{
  "d_mlp": 2048,
  "norm": "rmsnorm",
  "rope_base": 500000.0,
  "rope_fraction": 1.0,
  "init_std_qkv": 0.0366,
  "lr_mult_up": 1.28,
  "beta1": 0.95,
  "lr_head": 0.00939,
  "schedule": "wsd"
}
Each number is 200 + 20 x the weight over its row's rms, rounded and kept within 0 to 999. Layers, rows and columns count from 0. The size before them is the row's rms in percent of the matrix's.

# up: layer 9 MLP up, 2048x512, rms 0.0601, rows 1111-1127, columns 384-447
# down: layer 9 MLP down (transposed), 2048x512, rms 0.0442, rows 1111-1126, columns 384-447
# gate: layer 9 MLP gate, 2048x512, rms 0.0587, rows 1112-1127, columns 384-447
up1111,096,241,227,173,234,197,190,207,217,208,199,208,222,172,181,222,181,199,222,228,198,196,217,196,196,204,228,212,214,229,225,222,213,240,253,195,202,215,218,160,201,207,193,207,223,190,217,185,196,222,239,215,198,174,192,221,199,197,194,200,191,211,219,193,221
down1111,097,156,177,182,217,197,160,192,182,198,212,222,193,215,175,233,199,201,207,171,161,219,201,206,164,192,190,226,200,205,210,214,203,172,208,184,203,220,219,209,178,193,168,217,168,181,194,218,258,199,198,187,205,197,171,199,177,188,213,171,229,223,187,215,223
gate1112,099,171,191,223,189,189,215,200,178,200,163,161,236,197,174,226,201,191,218,202,216,217,192,141,185,162,214,202,187,209,210,224,186,205,207,197,193,180,202,162,223,196,183,228,193,185,179,204,208,180,215,218,171,220,211,181,216,168,215,184,209,205,180,163,220
up1112,097,195,162,219,205,216,207,195,206,184,214,172,166,194,188,201,196,218,169,226,199,151,173,213,163,204,231,202,208,208,192,206,187,250,211,226,231,198,175,184,218,184,240,192,179,229,202,231,186,188,230,203,185,179,200,200,190,205,227,177,171,157,154,201,211
down1112,100,211,211,238,204,198,178,230,218,175,215,214,180,230,179,197,204,237,191,150,218,220,185,188,208,181,202,212,210,211,203,172,199,180,182,161,171,159,174,214,180,194,242,186,200,188,166,181,217,244,201,187,209,199,192,212,174,194,168,215,199,200,234,187,196
gate1113,099,199,162,212,207,172,198,202,241,204,220,232,173,211,194,214,215,213,187,175,201,208,184,162,199,180,228,195,221,200,206,205,184,238,191,211,169,207,210,193,230,224,207,186,217,179,190,231,168,174,204,195,160,226,163,219,214,164,207,190,181,200,233,189,186
up1113,105,221,183,214,207,185,201,208,170,195,222,176,192,192,218,184,205,160,235,198,181,180,221,208,206,239,157,225,208,186,183,193,180,158,176,183,186,226,184,176,198,215,176,196,172,198,228,187,220,208,197,225,225,226,228,205,194,232,184,176,230,200,219,199,193
down1113,101,217,201,177,218,181,157,225,206,164,198,211,193,187,217,225,193,224,218,174,192,165,166,205,203,212,192,220,203,192,180,215,187,194,201,210,225,204,202,196,216,158,213,176,181,174,206,146,188,198,202,184,210,175,239,229,173,228,208,189,215,217,219,196,195
gate1114,098,191,186,172,187,176,212,216,230,190,203,230,205,198,213,157,246,188,215,197,196,205,224,196,202,196,213,214,248,214,188,191,196,236,191,206,199,215,217,204,212,199,209,197,194,182,186,219,178,195,204,195,167,197,190,201,204,171,214,168,197,193,168,197,233
up1114,097,195,200,209,228,221,202,213,187,201,205,181,164,176,205,155,173,169,190,216,199,201,198,170,238,194,207,167,221,190,188,218,203,166,184,224,189,186,155,214,228,218,218,191,183,209,192,178,187,198,200,199,178,193,248,232,136,183,215,206,197,193,197,221,191
down1114,099,153,207,164,178,182,213,195,211,198,177,176,229,203,204,229,209,183,200,219,184,178,202,202,228,199,222,184,218,175,192,205,192,168,177,183,147,147,163,206,234,204,204,192,194,210,230,186,200,206,182,196,183,194,193,192,168,195,203,218,206,179,211,205,178
gate1115,098,172,216,196,184,185,217,184,176,211,182,179,180,178,201,212,229,205,226,220,205,204,225,170,204,225,204,192,230,210,207,208,167,180,274,190,212,219,202,177,191,229,183,226,196,208,206,174,207,211,233,185,188,216,193,228,241,193,190,180,195,170,230,218,203
up1115,097,199,220,188,221,161,196,184,219,181,205,183,210,169,195,153,194,178,212,230,210,224,213,190,170,262,173,167,203,174,205,231,168,147,225,174,179,183,221,192,224,208,212,201,211,199,180,198,187,197,179,176,183,201,191,191,173,196,194,175,182,203,218,199,180
down1115,100,212,161,174,178,204,208,192,202,192,205,229,198,240,249,239,202,194,176,224,185,152,195,202,219,237,183,181,164,199,216,205,164,191,215,212,217,179,190,191,189,194,179,210,196,184,218,241,166,188,212,197,203,196,200,186,209,229,194,165,213,192,238,223,215
gate1116,098,178,196,184,214,246,214,207,185,224,211,203,181,208,186,192,189,181,202,182,212,192,210,190,194,216,219,186,204,223,225,194,191,200,207,207,226,205,217,189,214,220,175,158,230,193,208,218,202,187,196,181,214,193,218,192,203,218,185,189,250,199,196,200,210
up1116,096,231,196,205,214,183,220,165,166,184,230,204,183,177,197,262,199,207,163,217,221,183,192,189,203,208,169,179,197,216,172,210,220,200,185,199,184,184,191,231,175,183,213,182,193,221,209,187,214,182,193,177,178,185,201,179,220,185,226,201,221,195,202,170,187
down1116,096,203,232,165,200,201,200,197,220,187,163,186,206,225,194,211,187,239,234,234,199,209,190,215,223,235,187,210,199,204,175,209,210,201,225,197,204,188,178,210,215,191,217,221,192,223,176,221,198,254,194,176,178,222,167,230,191,210,192,190,175,180,175,188,180
gate1117,106,207,211,213,198,208,164,173,197,215,210,212,257,179,220,171,202,165,179,264,209,187,194,178,222,186,199,210,201,184,216,157,219,180,204,229,228,169,194,194,207,190,204,185,167,221,189,177,210,247,191,232,175,186,226,231,195,235,199,177,171,202,177,207,219
up1117,110,200,209,209,211,207,188,188,201,206,193,238,171,220,204,200,213,184,203,188,234,211,199,195,229,218,179,216,165,194,205,176,237,178,182,200,178,204,181,191,179,173,225,189,180,210,188,169,207,185,195,196,196,223,188,212,210,180,191,220,218,209,181,201,246
down1117,104,206,187,211,211,198,228,184,203,184,207,213,176,187,216,202,195,205,195,182,195,163,199,197,201,196,197,191,178,188,193,214,190,191,190,225,205,230,209,200,212,206,189,185,193,231,183,168,215,223,201,188,223,171,205,177,179,218,193,190,206,174,177,192,214
gate1118,112,212,188,187,199,181,198,158,207,212,220,184,196,205,193,181,179,164,228,219,221,200,141,239,222,227,173,217,208,226,200,206,182,225,203,190,205,188,197,207,187,203,159,197,198,173,201,185,178,203,236,200,180,158,218,183,183,205,187,196,196,223,187,181,206
up1118,106,219,179,214,178,213,216,147,193,194,204,184,160,212,216,220,222,204,198,198,209,192,161,205,222,203,179,208,233,201,209,172,231,222,162,193,222,217,236,195,217,198,187,169,177,156,199,195,205,190,226,191,225,195,208,181,211,239,207,205,178,196,183,185,189
down1118,095,225,175,188,207,204,222,206,196,191,220,185,210,186,177,169,185,215,197,204,209,198,196,211,194,236,168,217,173,203,186,198,203,222,207,179,179,207,192,181,183,179,213,223,213,190,204,184,210,186,208,159,188,224,225,147,188,193,243,237,203,271,189,189,198
gate1119,096,182,214,217,176,182,214,210,157,213,202,204,225,184,181,198,186,189,193,184,177,187,221,210,208,177,192,196,208,184,188,218,186,220,192,183,211,238,155,209,231,219,199,224,215,186,198,249,194,202,216,206,194,196,199,225,194,192,193,169,191,189,201,178,202
up1119,098,247,217,217,202,219,146,225,202,215,195,213,195,191,201,259,177,189,200,221,219,204,207,172,201,224,212,211,178,222,182,193,189,252,190,194,230,220,237,185,203,214,211,174,170,216,209,229,200,217,193,198,215,197,194,144,217,170,227,194,169,213,186,188,220
down1119,092,194,211,183,196,206,168,209,165,173,184,188,188,203,202,186,226,190,220,205,197,183,206,205,223,168,219,227,233,199,212,189,223,210,199,154,205,188,200,226,230,193,212,171,195,182,193,188,195,238,179,195,247,214,183,208,204,185,211,204,199,222,207,182,190
gate1120,106,180,189,215,178,227,161,190,242,216,171,198,173,178,196,193,173,205,239,241,187,204,188,165,198,197,185,204,202,178,179,189,197,194,204,202,212,214,189,187,187,201,209,228,216,203,202,176,225,194,191,167,219,239,214,200,166,199,195,183,151,206,216,175,208
up1120,104,216,195,226,195,180,225,192,197,183,185,188,180,203,202,214,202,191,225,144,198,225,183,205,242,199,193,189,170,216,224,186,205,218,238,213,219,180,185,229,210,158,237,198,196,207,187,183,203,191,177,192,247,246,197,157,214,187,231,217,198,216,208,204,234
down1120,105,196,204,220,184,203,184,182,204,195,196,219,208,210,172,226,174,226,205,212,161,215,182,211,203,178,219,189,221,186,191,227,184,217,198,217,182,202,178,187,158,205,193,205,205,221,213,196,218,192,180,184,197,175,177,206,183,232,198,190,180,198,203,203,217
gate1121,099,195,193,210,178,173,176,169,202,209,225,230,184,219,183,186,214,203,211,200,198,226,199,188,189,212,205,202,186,214,149,213,182,228,210,221,180,217,195,178,199,257,175,185,203,212,234,141,186,230,187,203,224,192,206,174,233,199,182,178,151,187,219,199,210
up1121,098,179,159,191,223,201,213,188,205,225,207,179,180,196,202,226,222,187,195,191,222,167,248,160,235,235,213,169,213,217,218,164,187,187,184,194,201,167,182,227,226,163,167,196,180,203,200,213,206,226,230,182,203,198,194,217,191,216,202,196,188,205,218,218,187
down1121,103,190,214,192,191,203,176,217,223,197,214,207,206,209,171,187,218,275,183,215,216,214,210,215,192,228,188,174,212,195,210,180,180,230,207,208,199,178,201,211,206,196,176,226,206,223,176,217,202,198,230,195,207,216,192,198,187,208,176,193,198,189,197,225,170
gate1122,099,235,187,195,197,227,191,212,211,192,209,189,238,217,205,198,170,225,170,199,214,200,184,178,203,205,192,208,190,207,219,193,200,231,195,172,177,219,233,197,196,210,199,160,185,195,173,190,228,181,157,215,202,172,229,200,212,215,171,217,164,198,205,213,216
up1122,104,205,234,212,193,168,189,196,197,190,184,200,201,234,185,187,219,187,189,175,187,225,193,254,179,158,179,220,218,224,216,200,208,184,187,222,195,200,220,195,180,200,194,194,186,213,229,264,179,206,206,218,198,195,199,208,207,179,229,188,162,184,178,195,238
down1122,102,176,149,182,184,161,216,212,222,159,198,166,189,200,190,194,213,193,220,192,193,177,192,229,184,195,217,185,176,214,210,183,218,259,186,218,189,195,179,197,216,189,179,204,208,245,207,244,190,222,211,210,203,209,213,212,219,194,205,182,186,185,203,196,219
gate1123,101,190,240,185,234,214,205,198,168,210,204,169,169,221,174,209,199,189,170,215,179,174,219,197,244,212,230,208,195,203,207,204,195,188,177,214,173,168,220,188,189,204,179,170,220,180,187,199,218,182,183,205,183,196,192,156,207,195,181,222,223,191,223,178,206
up1123,103,191,215,195,196,226,180,214,132,218,173,184,155,187,210,226,177,215,193,213,210,202,185,207,191,206,207,221,206,166,204,214,192,217,184,209,192,220,195,211,185,189,199,186,198,195,221,215,213,191,211,218,197,205,170,205,224,178,165,208,183,221,209,176,224
down1123,103,206,205,205,202,195,198,186,221,179,191,205,208,186,191,170,198,225,242,221,182,198,202,181,202,188,200,182,186,172,227,199,189,222,186,214,171,239,216,204,201,206,183,221,217,190,216,190,170,163,205,218,215,184,191,212,179,195,187,215,216,230,225,179,205
gate1124,099,178,170,184,231,209,188,245,223,204,194,212,190,199,188,184,232,216,199,192,219,193,236,164,177,201,184,183,208,218,202,182,188,193,238,206,193,199,210,203,221,215,177,201,215,217,228,213,211,214,196,230,215,206,228,180,244,189,217,207,216,223,226,212,143
up1124,094,199,194,169,181,190,176,143,173,171,188,173,185,235,182,227,212,210,204,185,196,252,173,198,213,209,175,228,187,208,196,183,214,189,209,202,194,223,221,175,199,193,180,190,205,256,190,200,197,216,173,200,229,230,208,174,203,224,202,202,173,183,207,184,229
down1124,096,239,212,193,208,177,209,202,174,211,178,193,169,200,229,201,210,213,207,239,204,202,174,192,194,208,222,180,157,181,187,231,228,180,238,220,202,194,171,200,207,184,206,165,210,169,196,195,160,168,178,182,224,203,161,198,192,224,160,173,228,179,200,215,182
gate1125,099,166,209,181,210,200,137,193,204,188,207,188,189,188,189,195,232,213,162,221,194,202,204,200,180,182,191,192,247,191,219,217,186,199,196,216,189,192,191,236,191,238,207,211,199,177,223,211,188,200,189,257,214,202,173,186,150,176,202,169,203,218,199,181,243
up1125,101,189,209,202,220,192,175,217,200,232,190,183,165,213,178,203,224,179,156,155,204,208,210,204,206,235,189,195,173,183,201,195,196,181,186,200,201,225,170,177,221,200,225,190,204,215,203,175,196,191,218,183,185,229,211,166,180,211,193,192,225,220,210,202,175
down1125,101,193,224,211,195,159,215,174,187,193,243,202,233,214,185,232,187,176,190,230,169,201,206,201,191,232,186,231,198,187,190,231,206,208,167,166,201,184,167,191,222,203,205,192,235,216,180,163,200,193,160,233,189,185,217,186,190,159,197,204,232,224,238,199,159
gate1126,107,200,228,220,214,201,195,208,226,196,221,205,232,169,197,202,192,186,199,219,223,179,166,208,164,204,186,174,218,164,206,195,208,186,177,174,202,193,178,236,221,198,199,212,234,187,248,196,212,193,194,168,180,217,203,203,205,211,212,184,213,181,216,154,165
up1126,104,198,165,191,183,193,215,218,205,217,238,237,186,170,211,149,188,223,219,193,175,188,152,195,198,196,220,218,196,165,209,171,180,181,182,189,194,197,218,210,211,196,198,204,220,228,188,202,188,179,184,207,189,191,199,177,194,204,196,232,153,181,185,189,173
down1126,096,204,202,163,195,214,183,191,169,209,195,204,195,194,195,229,222,252,185,208,209,186,235,202,193,202,197,211,202,199,195,194,228,173,245,204,181,196,195,195,173,188,229,201,198,177,216,198,210,191,199,168,199,194,192,184,209,188,186,227,176,181,177,234,176
gate1127,097,187,200,221,192,181,187,222,173,219,206,218,239,206,171,206,187,243,192,182,189,182,193,238,196,177,218,200,203,206,217,202,166,193,209,183,186,231,203,190,229,174,183,175,168,214,153,178,184,187,215,200,215,205,171,174,149,179,196,213,194,209,204,196,193
up1127,105,190,215,183,169,176,179,222,213,207,173,210,200,197,197,188,184,205,164,188,192,212,223,188,201,197,218,230,215,186,181,201,192,177,187,206,194,210,184,177,201,240,222,202,260,175,229,221,213,199,203,201,227,222,215,229,193,215,211,221,217,172,196,220,198